Each number is 128 + 24 x the weight over its row's rms, rounded and kept within 0 to 255. Layers, rows and columns count from 0. Numbers have three digits each. The size before them is the row's rms in percent of the matrix's.

# up: layer 12 MLP up, 192x64, rms 0.242, rows 54-120, columns 0-63
# down: layer 12 MLP down (transposed), 192x64, rms 0.239, rows 54-120, columns 0-63
# gate: layer 12 MLP gate, 192x64, rms 0.231, rows 55-120, columns 0-63
up54 080:126120157097137116141064171112159101114155144155123121133133116081104116142103108115109098134138163161158168107160150113086140110128129151132134120124117168143152198114122107146147131128131145
down54 088:133124118134131138126108113149122122099128144156099137135111122130127165129131135148158126112137255133138143117120093104116136138149104139130116107145070135164136130112126153139111134142113096
gate55 110:123155147072116150144130082172108122168123090135147127124102140137123088110123089121081126143130157109131155114128120167138128137150114134148165116116185112121127110145100177144122174108122132
up55 116:131163133086133152134138145116123105155130111130097138141148144138141130186143126106124131168115146119085188173120159155125091140112100152168123127124106114151113160123099175169130099102130137
down55 111:089121106118106159120149095132106115132105127114104143132126086144108144141154047063091106150142158118118116154139115110096120154116191134112129132126111137138163147112147125118117148120129105
gate56 098:114088150143147127113151121167112107107157173153150155138117121174119125057161172125129121143180133121134124140136096126160176147107135092122103126099087131112130128128108135145123104128111148
up56 107:143176139164150119143112117159140094109129097125100102097125124119084113152118128102154159092102111117125102091124143126077128144141086157097190154111131143111143103143129105130116153111141158
down56 089:118113129097114127175175151117117130118112128150183116147140161122144095125140156090084141131112160116108111158157094130132113136107142105158132080106122130099075108100091169155129131129119131
gate57 102:138113148096167079124124104139079127102142138117108093101070081119122118117122145130143148119127125143126200111152122100136120154108139126140149145100132107105132107125076140168099112140135106
up57 083:127164084136134178149099108144133118161102112148139112163156155142139122135160117113177126145149097134125094114136120164171137140170107166169112117145122135108114115157124178153126097128117101
down57 095:139135143137100117184159111155138132134127152108167150138155124101111081165116165098111140109143134123135129147122133134107138118135094115114126120159142151148142133215123178159146123126098099
gate58 102:175163147122155156139146153160111103118120132145155088155108126146082125114120193121149139107103091122107135114110168146181098132115159132122119100123129064122125123116122120124113128091128131
up58 107:137122168139136137136125143109118135127145148133148078091067159125137115157098140142122090118108152122144113172119100128149153115181100129139142187136100111129126128125124198122132129099112149
down58 103:099103096146123119122138103138141156160110162113142118101118096129137169130109131103172193125106104108126136121183124120139124123135182109082085131121165139156083139135141144141139116098135126
gate59 092:125113132137101157103138091118096115150162124119132131112115100166081105090172125093129127112135082152159171151113119097118114138129133146121110089144106124068158123165122143160103124130098123
up59 084:133132141157120150153138146158083154091087141171135126101094147143114143122112099172110113121125128123146137095166097102170161128146133098112124145096111103163117106111132114152135105074147158
down59 098:119154119127131117093113124128107107154114135083154105150113106155170146116096162123135139131121088124121126147145138140113101092080107126117160092160163157086130133124141177110073099162118126
gate60 088:104110112104144111111134088141146100116130092089129134123147074103086154130082128126164120104124096115127171154120130129130105144124101149109179131133160163137163115149139178138118156101119106
up60 090:112077144099102107155133116130142138133095105136138135142158110147096180086105169145124147143143142128165165143122114150138135141141118094095116149114135150113176150139087153095121097152088107
down60 094:143121137137123164160132128154155139118131148116137110154118152167124121140127062079111134113137080117149120117143124125137139128142130109169123131082142123135062130064091158120146155159121133
gate61 108:094087153109089152151133133138166134158116080124109159151142152163149123095103104146159146141129152139136127086117114135133146112141106128190143116075132123136097151136101142136151148162109155
up61 119:078157104105121112138124149153144153133149125147115096116126120150131088093065115115144166162108111162159156128128134109130129083185130167156136116097128149131113125116135143168099127106130105
down61 116:138129138122115172163129156120124155134110169126129074109111157109127084108087088113081098092152115122126135140137132120124110103148130141173160117078121123138106137122085126126133179128108150
gate62 098:161118126138111152136166148150117120090128157074155160133118128143148108134180132167136090131090135113141153109126133061164129122112156154140149123111122124104172164163115133118112108135152139
up62 104:073132148080151154115116096122104141097110127123113068144122118102099127118115092151088158133109133134123136176169098136125131173126110110112096128139083111114147119121102115101102159145132133
down62 104:081146088106131133087113106140132130134166132106130146087118110129128122162099142116133205125171106139139128150123131110149105171146116138131113128152124121093123144095123133136052128137142149
gate63 111:095141082132134104105096152108150114133128115182107117130140088154135084107138115138134129122073154151104122154154144146163166133147125116130130118114131108106127118068129125118099149146097184
up63 092:131174143124121125167096122124113110104152105096074070122120142116152127140125139113102160119127118154095122129146160104154143139131174117108146101120128122098150097077117087153102147156162128
down63 097:137126140178093135150119116083125155142116130088124121088145106176087103141148106151160123139118097173122146110133106133136154098111078142151117109132163131156126117123138103066131153118144136
gate64 104:113108091127131099139155145102140151101155168128113124130134129115131097097098124119127075148116139150125116144152138148087120163133167166166166138151098116143075139107103155115096086143159134
up64 102:108160138109112113129091104123110119120079120169107168118117123138136137168157125129107164148113104128125118119077101172126120127113096127096084137116167120100157095130137110179161151120103140
down64 095:148101114093137118123105155067124144114108150150130135106153113096141098111100124111101153112109144124169133150062142092090100127116126123123097085163116145094150128161153126109115143146134156
gate65 093:111129138126130119125157125134155146160138107157096124153165166106073139118107141122102118126078133133119166117109151121101153126153171120157140130108151071103107170166105153112133116150143089
up65 124:120111146071108103118153135098149113099134151103107144140133147122149170129107144125147151131148162157162167122099163143115108063162133135118146136124121085141114112123110089089110167100133119
down65 118:109114148151117118122117130062122137114115080124104092133108137136084069135144145163144130099132129142145141145148121144149157116133163182133159093180121111126162155153141135123140121158155139
gate66 086:147085134130144116157124110153115126142118116090117110135165071122119125102112124107122135159119107186116153145140115142146172083134101132159196136114098146134151110121130119128121115179162120
up66 088:121174133146121133172096095173124178124119131110109183126098142139133105094113152112113151142113170075134138119161114109125134148116143169103088150121116081116120104121104136146145122141123146
down66 093:138114118151121098101136102147069138125135100094146101158118139119113156128152152117141075123171167171116106143143141125101133115109178126117152095098127138150099121150104095089130156101147119
gate67 087:093113102154139140168109128149116095087143143178105091119124111139120134120077084126130149118123115130106124106086135127124097114130152097141124096114179119129107112129145183166126176138127115
up67 088:127160093150109123097167172087141123143147158117143159150117149128158111097104172139152077118136134145120169094123127112106101109151144150113094169138114126133127112093147090087135136124104113
down67 103:080126133147156166171138126122189143113122103158130108143104144144101107128090133181142133114171122157168141111089144117099117125104121128173133131119117139100135120144094097092125150136157127
gate68 111:143100101151110112123128143111096136119135094094133138111105113097117130126126124158139166111122161151120174141074119167125145094179155120139109111103106149141142164085131143079136128146152173
up68 102:143110110123100110138151147105117104138145168141116166147126136130114111112126132121134168144144137144181139147140140167119138138134145131149116108140122095103082188183107165102132193137125160
down68 097:117100162141131155113141106131072117108096122145122123146113134154134102122115127137134120072155144123094173158129142155098129141156121132178139153104104115173145144117121141109089170084094130
gate69 098:124124093145176182119119158134122117119107115153161118087145102126088127118131171149116140151174109127171119097123150115140134118139142115098162129164111188111132102120104103126167102140127117
up69 087:139108151117143169131170122148134171179163131089125106153161166153114115120144089099141130126144146124120094118093162147125149095172155144093162159173102126125141120134125122118132119154149119
down69 091:145157124143152126140133109099164075125110153150133088132121109165144096081113147101122114130131129108114079139117107149139125159138096139134119143124130106090121140207100163117110135095116102
gate70 097:091145202104141145098160138119188115141143149130097135120071135113135142125151128114082094138113133090116122117092115121127151102165146125120124118101138136149142132139074117143119137104156127
up70 096:145140103143134163141138134147157133130135193189098130099145119116137127157128133139144157153149115141124121124127116128106153127189160173169091115106130152134154121144124085102118094114089122
down70 097:080157167158115149140124133130126179119114084077090178140115135104135137150129131164130113119118136118155082118126154150109137172146092111127149162097132114138124141156097112125149128159113150
gate71 104:073165143128122126127129092073144129153102145097105122131136125133097121188113138106141106121172178142133086137147146120113148116166113151137126104095093149086141139090110131124118141147135142
up71 114:163084124151146139154117128134125156127136133131133097127135118137095116108111129111129136084084169083145091164101143117156174152099136139100133113148082109114111100132105155124128163189123128
down71 105:129093141136108106143135123123145097181119096144166115138103128112128061101124099095126140153143062090151172112118134131137114143128106150153167119137129112106115131115135083174117138117135130
gate72 097:115111155106130114204155116152111104128131158107136137113142114132121092172108146118133162153146137179096164132114164135103121122153152126103111116101093125162138094121149087095117140149119106
up72 114:132108098122157099089119119122110120178134149113147124134128097155089132137156132099097107114089136120083162136203101126122127113130145153119143103091102107099120121145139126137148133143175088
down72 112:094078140122133101139118121124131158138111149138092116167114116156090129147130157108123138138196112141149120128128141081125119136113127171129194091143106144134162129101133143089126161142158117
gate73 097:139132117167169141142111136121097122131123111157167149119105110117108103156086174129159129137162107139120096174130153112134116089101116091105088113139121158108126081133176139138095134142097126
up73 092:115128096136063155085135096098129156133157122133100090132159145170140167147149110104130166113091140141134087115119115195130129129102123148123154137118131096158154133107121134104137150120140119
down73 092:135110118136164118131133131128109129161149096182092138115127129116170129114129075136151118129137130122096141140137156122120145172133106104142120138116136091113055084135099172130119094129170156
gate74 084:140119120128094127129095064166077162060125127109105098068126109111105125127142122126124126124116159153150158140127158079144167114093121127106125125106120117153111140137139134146138110108140127
up74 088:123133142121165097122143100132142116122096121100112101124147132124134178131094140099102117083134121157107108160121121141139120118183150121105130149103144088131162055108140130148172168148149129
down74 086:121152164158194084108161143156115114173113144149108126126107127122085146128136153119132143147124091125075133144144137110140153135116138106112090170128156129108096075127139141150105104132111127
gate75 095:130117168119108138088147160136134132117153161131098108122112101148149134106100112152113130177140082144073117136111175078135170104145114139144110124098133145120144084105157119128106147131153094
up75 091:138119155131120157118121129137149162150131141133089125114161125087105137096099103169118143098148121129131131100142178076159157134130127124117096135146112189115164156123123153144190152144118124
down75 092:103135149099129125128123073134109127119150084151132129130114153139117122149101137126122098170139057136105126136159103117106110139113096108118176124089146071163123113142149123128104142158140170
gate76 089:145133109130110109094168151162116117120117183096106143091124083121109099150143094144110163156149129151132156143095093117119162119110136148130157145129178134136077157121141151112120098122103112
up76 095:147120127165140104122179135128137189118139151119121142108108101113146143184120114113129139140117167132120151138108091165120189134103143102145127128120147122170141170115113140143122068136130159
down76 085:155137135108086151120139098092114113147097099134130145132152140160143161105123133111120083098149124127119129134155122169151134126147134114090126152161120148127118077132147112105173210129099130
gate77 097:126183058143107088098123136108129121163123084113122122150117096145126121139109103125155126146152117158109123092101141131116118106133118090115120146108111104116194132136111161166141159151134138
up77 089:137129151182120131123141110086096160156117167147125112155161143113152128059125124104119092127145111153112100093105139164130171147131116123136120109123162109110129156111144100149106169113116163
down77 088:097107101116131111141131156112183154109122152090107102126133147145132130149149185197166107112123160144116118155115115138136165139125134185129108086147147122114122129166133123098129135131153146
gate78 106:136122157191125136115119170098153140115097130098117167119131134168151100137104126158117103090127134129124153121127104113102160147107118112117151192113096117141148138055129110112118128140117134
up78 107:137130140152171165149155132115131119095154147127141138121173105148111096091137135167094138114169096159151139116128155110126098149133106098133083095153143161112157143110155129083097131106095125
down78 103:169131086140112123104117112135140102163128144151112116140174154132140098141160108140135109132073122160113102127120163152159191124133115152091139136133100117144111111112115166146183099142110128
gate79 099:152142167149137145096139101086144136146101121125112131142072136143120135092105138131101106128132073108123106164122100090125126182133136105168137139115138110125141111137115097148165121123061140
up79 097:123102098136133140143181088147078093133122116154161097108096129136139135149123146138111128168128119154165108130137127133082105100171076109121153122108169114132118158138129093100113138107146102
down79 100:140139121112132123170137155132155107156104152103099123084119122123118161122110176108074171166093136119113104142174125130151120121123163155108087126167128127127152140180155144122099128145133134
gate80 099:174080124128094175118095107153140155130136132149120146105130120133118093140093170105114155095139142122117134157151173109118157136090159120136153115130106171068130128120122148131134142150157099
up80 111:121071152130166144124116157124128122149136147101145126104130149152133096139119176110099077113133112107161112148107112158118190092197117118155146115116139125106102123100126117149144120120108125
down80 111:136134108159122158140156138126122124152138123137083119113136130148151116124091074110177120100160143139139133135099160127104150179142111118138137148121110116109162085114111130056154115101131172
gate81 117:151143180113131162180143145137142159121116158106111148166148165129152140155122125127105127177104144141134141093121123167090143126104133151097141080138082174143126150132116141141141160116129104
up81 104:159106143161121123199125084080079161153093146149115177124154128123152130125123128136158101148166142132155157115115141153121131110108128140109124087149095126117139148134124111147124157168131126
down81 108:147187099142143124138131128096144155123111128109103125183140110178118110165106112118085110166136122134135161144146113164132135169125150149131183120127141170116119149152120127144142134085103104
gate82 092:095165138141153130102101096102147093140114139174159113138151128147110137101178090118099108159101114142124152108102167123100121159096161150112117170137125103149093157112170135144137126118140124
up82 097:152094131170105119075134142089152122123157149112143099116118123076139108162128096106135082130117152122088092127141075165134135112095152107129108144108152131137161109147160140135149145118122105
down82 095:115129118142113133195107118129140119160118105137158130120131141129134131147121192192149144117110080123167156094106140107131102132137115147121121141153148091142120153141127099095115112139146187
gate83 096:152145136165144110099113122150136085117110122091133095123112101165148114138125148103148118100115124120131143159115126146147068163111108149142141129124148106105145097114160157154117133121193189
up83 084:142151141117140143132140117174145123140107133139124153175143124113120171068136090133117144119118128130077104084131163098110139081131178093139121138131155124121141132139160114119096135174099100
down83 093:123103129100109110119146100097147096127138129147155128072082119130134135127132130147144160141174187147127135135094157124134125098139111135134119093115129111122112102075174111118168123091168107
gate84 093:113116132109118160139140117140138114156119092132088137122117096153065144114135102154112108139067127114138159149123133091103118121151118154131101124107107127077090187120080122155129122149114131
up84 098:100133138092135126081135120107169081142127149126115090140105163149108121110092151097121121142150087168103135158118134126132137104136125170112165096109112116164109130128070108119124160159111140
down84 107:102108154140136102175124091116122172118128127148141143168124141130146108135080118124090095116201089149147166109116142141106137138157100161162149131142127140148115108128142118125138172110154109
gate85 094:097157126125115149143163081119141091104160140109146127103133143113148055142113156150111132087162127152114130100101122158125108128135133122163116114124141101135091174144133158073135099118117133
up85 098:154151173131134124085103148123151124128127102120109116154114092124139169121130072131142123105126135167101067098153129149126138105189160159090153109145122150149146121134107139139133110154104117
down85 106:135140156081134092126098137152092177137155143114108108135124134134147181128164142109125136175118183136115117136136097117143129104134087149137127098088126165114123132105147173137151138105093148
gate86 101:165115173141101154147120175127114158139134101151115132129142133113125097146082140130109133141123156100134124120120082167163076130134152146163109128139118158108158130132168101176123148172104116
up86 101:119135120143130141126141157126144120085138077148149103130124102133151113121128119137101150119221147133161160133147157143149071115111110123110120157123101130126120175137179130133125132126099098
down86 110:091142174142077132141132148106161145137107145129114085133125131108131126122159174099103153130103106132144103136176133144132132102109138191138068145155129128145154166121160152121146121135146126
gate87 092:161118104135155096131171147087155116103155133133157143135115124148125107099184148132120153147100115133130153154111100153104131119131136131121135103190147131120144103120126177153142128183143176
up87 093:143114135110124122136109091121125150123151104107133113160089112173138089121150146109081125150118120109161160136136093088108163172123118159124141180107104135158085136130153174141155111155127130
down87 095:090150113165092138131138139093128140135136103109115130104118147128096127152103121150185096123115120163107154139142132199113123122135152163152116135137136128078119108106117077105134094098146098
gate88 108:115112091107135125146159105118114127154106121127127149159081147168154126125146163189097142181123149146117116140129133126155095172111126133140149092153121145136138117121073113128149094135124176
up88 095:140120097099157172158119146129134116178132122112150128139120133145152182126121122123133116147168147130093122108108158199122128145136138152153090091132108137160150125112148094116102114182136104
down88 092:151165136092112085115133163130128098145129128113113137084146100135106143119092158103113132157140143123106167100103089135150153108100129134133163157104120135160113142154172172128114129179105155
gate89 101:120118123127140105159108100103136119175078142119116091151101119150144087133164132099144128197156112142115093131158123128102098071133115125125144128115129131111120079166149119137139120154155116
up89 098:105106171112158141130114116140102191106107137121163145134166105156110144110109127108132096095098125107133132160129147120119136098122160136142129120142191097126115088152172124105158159142101109
down89 096:124088141112156144172138131159141093141075136163148125123100146137126121152091093079126144144149097139156110112097148134134129097094147144125152135125142108098089122119127117157122182128178132
gate90 096:126160120106147172112151175137134141108141139127162184118100113092148133077111136167131136115119111132138135116122135095135094138127124129149135127082161142088078141139094129178148164123119153
up90 098:123098138139085183129078117151122165141146100109107167157142091108087108134139135132159132100081114083154162129137117134133174127138124122143127130137130112135101139091099147123158122123166149
down90 101:137150182123092149118112113091145120160129125114149108136142101126102125095094120171098131102128149119147113159070146142101135103129077133120143108114172112117122100148127100126094142150089164
gate91 117:148168133146119135147145106165130110116121098103128162133130121177146138144095171165130196125122135112142161103099154130175136104140135159152106158123185101134109104133104112123145119118112140
up91 099:126142089150102146119152149095138088133128149101147138111151167151153131092151167140129121126107141196130142125126130121139151090077088120138139148095162127140110092137086089109127102137113138
down91 097:088069122132164113168115178098107122083119130157120077150140119152125153138150136116134149138159118094126133141141148135130091133094170130113139090094095125114156112146159104117124108115141119
gate92 105:147138126159131126127141096159150099167153138143130175121132112155138082132131140203083140132134123127125101110132162086099137121056157126123132125133150145114076126130120134110124150139119129
up92 110:118141137137129126105085130100124123080101142159127120164150098120173163150119137141170153124136122092113130132068115182099123125117150138125107159121120075164124130143133162149152148093138116
down92 100:130095129112144121130096140106126173088133130123096113103166139110150099132098192104120147138121124144121132144085120141148165148184105095104108109134127134153121125079164145149152087127136117
gate93 103:090113115116104101140094131122140117141112114130127144123124119189119152125159095132139121126140147110154138113107119103195132184116142112179149109173114134119097108172160112167146147140127149
up93 094:171131078126097129125110115102122130174128129158117106136113151150138089065138119143146129135122150131145167103115103095141073091111142163123106132114115116130095167087097114135127147154113136
down93 097:079141163143130121118140138110145104085116068168125126138105098114144134164093165137132110154093079179105109131105127084131135137133141140121147140112127095119112085149132149111122128091128143
gate94 099:167119098175105151157124117148073118119120160089116147090125136126159117132111139155129147100169142118137121104118143156144201146168167129118132122123141102157105106115130096120123149102129105
up94 102:130118126129164139113124106132146151095184117088148148163109104131102181111112130142103174107108125143182081101125187098163114144125134137145151096138129123144126122160102110123134140131119129
down94 098:097147160132095102098103134122119102083121118130112120166133133147141117100109138108157135158141137085128202124104087164147095122142123114113119109130181162140102122145144144121154160120156110
gate95 107:175146123176114122155111142092140151104176115124107127121122127152096120181129128133079101090114143082135111084115091153131136095153113125172131104148124125133105125130128123130158153144165111
up95 099:134128144158184091104140100093089131158106123153118108150151095070152131119168118112143117134127111147167117147085141131183106140115162148116096105120144135176149121141125121111129142126114123
down95 099:138127159146111128171135128174139145128166107118072152084141181152125113113083109147141122163134134145093130094137124124094135151157098140152148172143138104121127100140139130114153111174147117
gate96 110:163114152106130157111132102119116132134105134094119110136105138161149139145071109145072143140153153104165106115123164161162082163129141090166098141144115143131135122123140143153123176144108109
up96 114:157152119077130167167141130122100122149135137115146106127110143121133126166138117150150144101094167146149131140141168120140127175183122147097072162128099139103095096113141155155139123147109125
down96 110:108126153125157159104161124136154142098138139152124120126095105139141133153145127066068097132162076137090143130125131111138118100137137142143176155159154137134116120107083148134146126168154106
gate97 097:131102137154123089112128088174124139145141155112144106093087108111163081161138138141105110106144113145119130109125130170132119113167133162150128122111108120074147175136151101120135137165155090
up97 096:122155150134169119105114168140135080138122112145097119104123136123175154123088144132126098110157128144103126164103121137110139092155117106119129130146140127161096106130161124192098152082097102
down97 098:142108116143124185101106124157146159091121129139069168154150098135122107137102102113106122128061121154145120123112094144113160140103118122108113146177154133130161133132117133130095128101131163
gate98 116:133093132118144110120116109100131157103125151122163120146096142179160145094162093133169112154142185162128112112128123177123125182131067139111145155122090126158119136126137129126122114127118127
up98 116:106160148144096166101130123136099143139112099134131149125148103099128129136119148117105103074077099092172149097120165099148172090149131128121139099143158165090131141136134119143133112122128089
down98 104:157122121140146090087113130154115090174107123126112196142145133088132129144163126090098143118084135129116105132150106112146108137121196103110118144109113127085119108095102137137123112130128146
gate99 099:119140166157073167124153135093128106159090130137144123106105124114121129137101149115119087130112115155145083106138122152105111145119188110141161099099078158134111140120098103148154117156129137
up99 105:094131130123140111132146156134162169137107149120117156138155161150109106134100096142083117086123127118106117087185157152150109130099165142081111166153128090130156139126152092113144130124145130
down99 106:113144110135137112127126124122159120130130111117124060172136139133156149123143099157102107144125057128138118086131128147163113132098126171112107126113142154078131126141133131086065097123126123
gate100 097:134107101191166089135132106149129157105123120194150095101116104097097110106101111128123139119142124136142101115096147122094121129129126099113130086160150148118125113094175140142096112112121151
up100 093:182115071118156148092156111111117116123153109147089088104116130131112127119111122144137164139114152143127140082179092103177112119108158111119150132102170134123134125139145107133099100110109136
down100 094:180102133116135160143107089090124145108128110168120127130143107116150114136124145118172126151148158105168106084083122142160137116114111121212136114133139128135101116136174135131133147105137138
gate101 102:117112123106144095131115077123163127128127125162119124153070130105148096115147142131160157146134106127120141150118105162145170102098154160147077181120084136133102112133148097154143132111143112
up101 100:163147153118094083120149138128158128120149112154148137137127068123155089146170142120126068103107144153159137105123139108109079143127175118116114147135139116115103142113100159092127097147120138
down101 099:168141141157138132117122143094172103111120104126164140109110129157101122138136093160119143140136122128127136142137194118122117173175100150117121110115155108177114075112073132155119127144136133
gate102 092:138156159127132116090150109133075118137091149148185126122087137105119121122114154120092119145155140168121109116149102157123076140135094141124125151102152120125089146163115104181107105149133125
up102 100:113127141140165115146159142140116103085147190143141148125119130101128071116104133145081123096118111156171157111143096134127169080129128149112164148139104095147121126145137139146168125110130149
down102 094:133122170127128104111111119081129093146123101114151132164158093104082094127159125148089121130110185133112124127149105138132121118145173114091124128145185109082090137132127101132130143117154132
gate103 106:142111129131092128090134152103156122151043131140124089169142152093143112125100140132149105163147145138097150103136138134144118131157097172128120112110144136132096127129136097130150116173148089
up103 088:099150118145139121117119106104082135166110133169142078159150128148163133124128166154102142104129096088128147151127166134111106135097145126099107137131124125163145151116121185158173088145133122
down103 097:161133096104157138104117159166112122146146130146078100143094081130155150151139170104186119123125119128079131141133108111129123164112077115127117149150133098141148125142099119119137081126105133
gate104 102:130154133104140099147140093098111129148122128161109085183102135105137137084155121165133138103149141111114145084111137107137135073131150158099087150123125136153107096134151133132145183119105121
up104 103:128114141139106113120150154170117130110137137078181151104124159104166107132126142101109091130150142109118127161159096110143140129161109131142149141124163117114160127144107081118148142103171067
down104 100:109115106143167103150080114121126107152166107127154177114099092109149171133146170169130148111129139124120135111118097073160136134157118126101114148177132108095131115112127143143169133120106119
gate105 108:136114160142142121097155137156115110146131097113162115133068146131136098152128141074103128133162159103113130105144103113091145125164103108173117125132104118070139129130175106133126131164099124
up105 110:092111124130085125168125144096121108131170117140083100113128147102115102105131104141097116154118132129153192143172084137154159128112139102171111129149117161141148121140110141176101140125142124
down105 097:147145150129155106079093152095130134155128124119128099142120126082097123120112139135098136155135175083123132125116198110155108140167112155111138141087104117122082127130164128126141114099134097
gate106 104:154159131118156145104122119129157129090161103115141126082172153124098130107100170147102120146180156114108159170135135120141165150127117110171141196127099150140137107134133139133121128147134113
up106 105:063111136102106112142128150158156118098104104158127133143131081112105130113143117094125078158130150144137143150146134142151130105132124152181102087190111126095096121143127143115142120119109144
down106 104:124082138117156132126118098127107130124125098103102146133145114167077125158108128125129123122124172133124168121101127130102154127130128141114150103140149131135129102112169087068197164102147098
gate107 097:119081156148124133112052130172136131117125153113123120142132132156153165129151112171136171189135122180113124114157146121126137121106147099138098125105127102129130086130156161117138129107121130
up107 093:169121127141089147140069157142134139139092121131128155164123101150164122062100134124100132135130156132124129118135119128101100096094160142139121093108170131130130084139144149107097099087139128
down107 091:135132125134141121116140115140131091087107141131177114094123152125150121113119071115163110162145085118095140106138119154166089153150143157130164141149161140118119158069109131132135127117111077
gate108 089:095091115140112111125154122093138110116109156148105119114136148151130127147088137135155153112137088139153146103113146124165107136130138108171147104087115130144087159122153156128149215127117105
up108 097:121115140161139089148149145144106098118135109116106128120126119138108166103175122166123089136155115110136100141131148153113154112114104128101138111180112112127167131164126175091121109138079073
down108 098:159123115105143126085088135115136133143136123099137143108114091122174127133185111130115129115079124133083091136126139166172129171132160130133116120122136151111104096073141113115093118110140164
gate109 099:142169107115140173176170131071137096158113148168132141134153116131131145140083151100120144141121176143114112110128112108137124164127157136081139174150118133149115117143154156135129160127108134
up109 099:116106102114098069120116123142142176117104123143135116095116148135086104125111119153171147144179108091111111154128104157143168111095123108142080156110121151124148160128149104146150117123141098
down109 096:158132122108101113159130152150114144122142135165131140114134069089121115096138145115091158112095120116130129082095154079175139128115118108058100129159108149127131114137145150114109131138157132
gate110 107:104076107137167118149138117167136134135139134098126144069128145156151121117126138144157124164137101118126147139127109161104173097141168114133099164138075174098139143124159100118116155128140143
up110 099:137107125150138163121100133143128129116114143128136123169103125117163127157100128148139132103145147168174143159099162073149116183100096126110143099118094120119146120077151103088154115132132099
down110 093:134125133125157132091142151157108150178137119123069130141146116115140106106106137098139102122124139133093095129121124118150143170137140155120160114179106150096164120159145164129140097090121183
gate111 098:107124150161180121094156165143101120121105170105138162136115091166144143142127106152069078135106146134097098133114110107133109138132114113143119129155120147124107104143158157101127152082112129
up111 119:198139103133141127135115105142129125136129115131112136115184150104093138092178139156104128168126085095159164132115148158136141135138153119147103122176132114134146118168155133157093115105130132
down111 115:133110118125134093156102137119149124135131177103162137098090123113133175121108118150130177158118160139131094086128123078123097138117072107118110142140139107148134137096137141179120137160161144
gate112 110:118075147166110160127145097130130121115145170136136165124106134126110107124105134175065132135143115109144168133123140143098121090124116157133147092173168126143106093157132118159133153115124162
up112 100:117156109134157116141102141135101159137111075109136121153183130115103125165096118094165118128120134129122126110077127117119143163151096107137083127128116109133173106125168155084141137165157117
down112 106:117119142112150151152152105127156133134120166161131107126160145115164160145143122120234146131138144105153103143122127120092101143104122118134101126125125094167134109074142136122139121159132125
gate113 107:123135134153132127133123156121167108138156128127158125128104127122108147121150143120108054135119158101114134125106108121064092139146171174167127138091127155131177128106146168110108139123152100
up113 114:119129122101113111153166146093159067139128091130118094115124122148155142146146080112136097142125134139113158122147138101136100119078091164128148183089117129140113123124093111108133108168138148
down113 108:117093146137159178120131087135138106129141138170159157086099178092127126130128161115136137143159152128131094135127130103199122120106151138160108149163125094135138118123104155134108142106155125
gate114 107:120122148119175096084134106133123129180091165156148150173141105127107128120143115138188161128095155154141130095144134116158137116154122137137112104117163148108104159121162117126141170141143153
up114 097:107110134152092140089124125128115132111165134150149128074105134133166121149128117097186087106092138091141158096089141139101140099133109124096162133146106141136126127128159156086133146097149142
down114 097:128107142121143094139125083133150103150121112121169153134137118118104157136151171156127139120143164096183118128152171130160138088086111158107136116117154152085102140121112076123100158122117135
gate115 104:122066112147109100157144155146144118147158133082096140127084168136141129143157160150129131096146135159106134142095112149152113165103092115136175115141094127107162141137110093148120147116132150
up115 106:172121153094099148164152133110124166181129070105130164120121078121128108133129121083172147133146122106113121121159115172130109133122150116137148130128155133106156155119145142150081135149129107
down115 096:098138135201186146136149165119122120145108081167133140161113127122114132130097171185127123121139182122141103113109147127152143118139116112160130180130128123122126140109132116115121094118146117
gate116 092:138089132140107112123122146088112106094133132136117159183126169139136150166093126153142136152140142144123119145144152108129178136147156121147108145114139076107134130141129168119170170143088082
up116 102:091147118093113149130120145144169150110142125165133105176146105144114123076141120173154152117175122117120131122058121134162154154108114135154108103155100140121127107143158091111142125141143120
down116 104:122172155151137188146142107118130181100123144118105123126131150125127072153117160071109105091138077104132127109098101129145115151126144102148152109156155123107138113101108132124153145124109142
gate117 094:105119131136085148146133115122151100158138164104082122175121119138124130116145140142072126149131152115159155098148087125144130119142099161149111139121179108142138128142105141139090182170134098
up117 094:100105093137142138125150127129156090092101133108137114117101152101085122115140133136113153131177141101085081145137108122123111121149108134134140125148095133068101134150108135182103145180145132
down117 092:106150148114075070084103093105146138139149137105117151137073127170095122134136114139134149150105161169124140127139123105130098124140172147103131131124092136143126164127170110147101145120137148
gate118 103:136139162080146134171149124120146130140149132141080134095109139149126118085127130173111108098132132113135138076105081119135130185126119092128095130074116135153094147147119137163116144124116145
up118 091:105126086147150125088141105133153110115124117121113118144107164085109123147133082153168149159177097140164141147138147104144149096133108134148121143126145147143158096114105116077170163108135103
down118 095:137114113152069135140097133123115161110141150147140120175164158131151131109142130109097149094091082102105104123113106134107130101128117113179142112176146115122112181124129147167126137149102141
gate119 100:133148092137113103119119159122099170103128066142115115166154130149116137136091113147116138098104171110143148123126114138117161136137178156177134115110099146083143140174122147113107153145150145
up119 118:151147138122097138162158148120115142096109078131086153135145128086164150174141120119134133109157171110109142095119106144149132138130123162155128134141088143099151116127108087103131134135164186
down119 112:175095147157137151161129129150146100094134145119146139096115109136127104098149078116145167112097097101110085154150143112139142133150173142118130154172143099122146107130095163131161104154129114
gate120 095:109110091099162168164122135124116089135120135098122116113145148159117109113124101129121173101125068133119120113131155154111125091127128134174127105112119174144145074097160121108161139105146104
up120 090:092130115155147141148133163158125078069150139126128116127146113117121125137189135125099158101125121146124121149106109154189094125171105143118140111146114143181144158112097123111150147124133137
down120 090:139166160115135077133128107104137147126116123124167159149166112122134152136097107140093116127110129080114191142151130100100139115120108098100151097127138136120101121108135128167116112126065163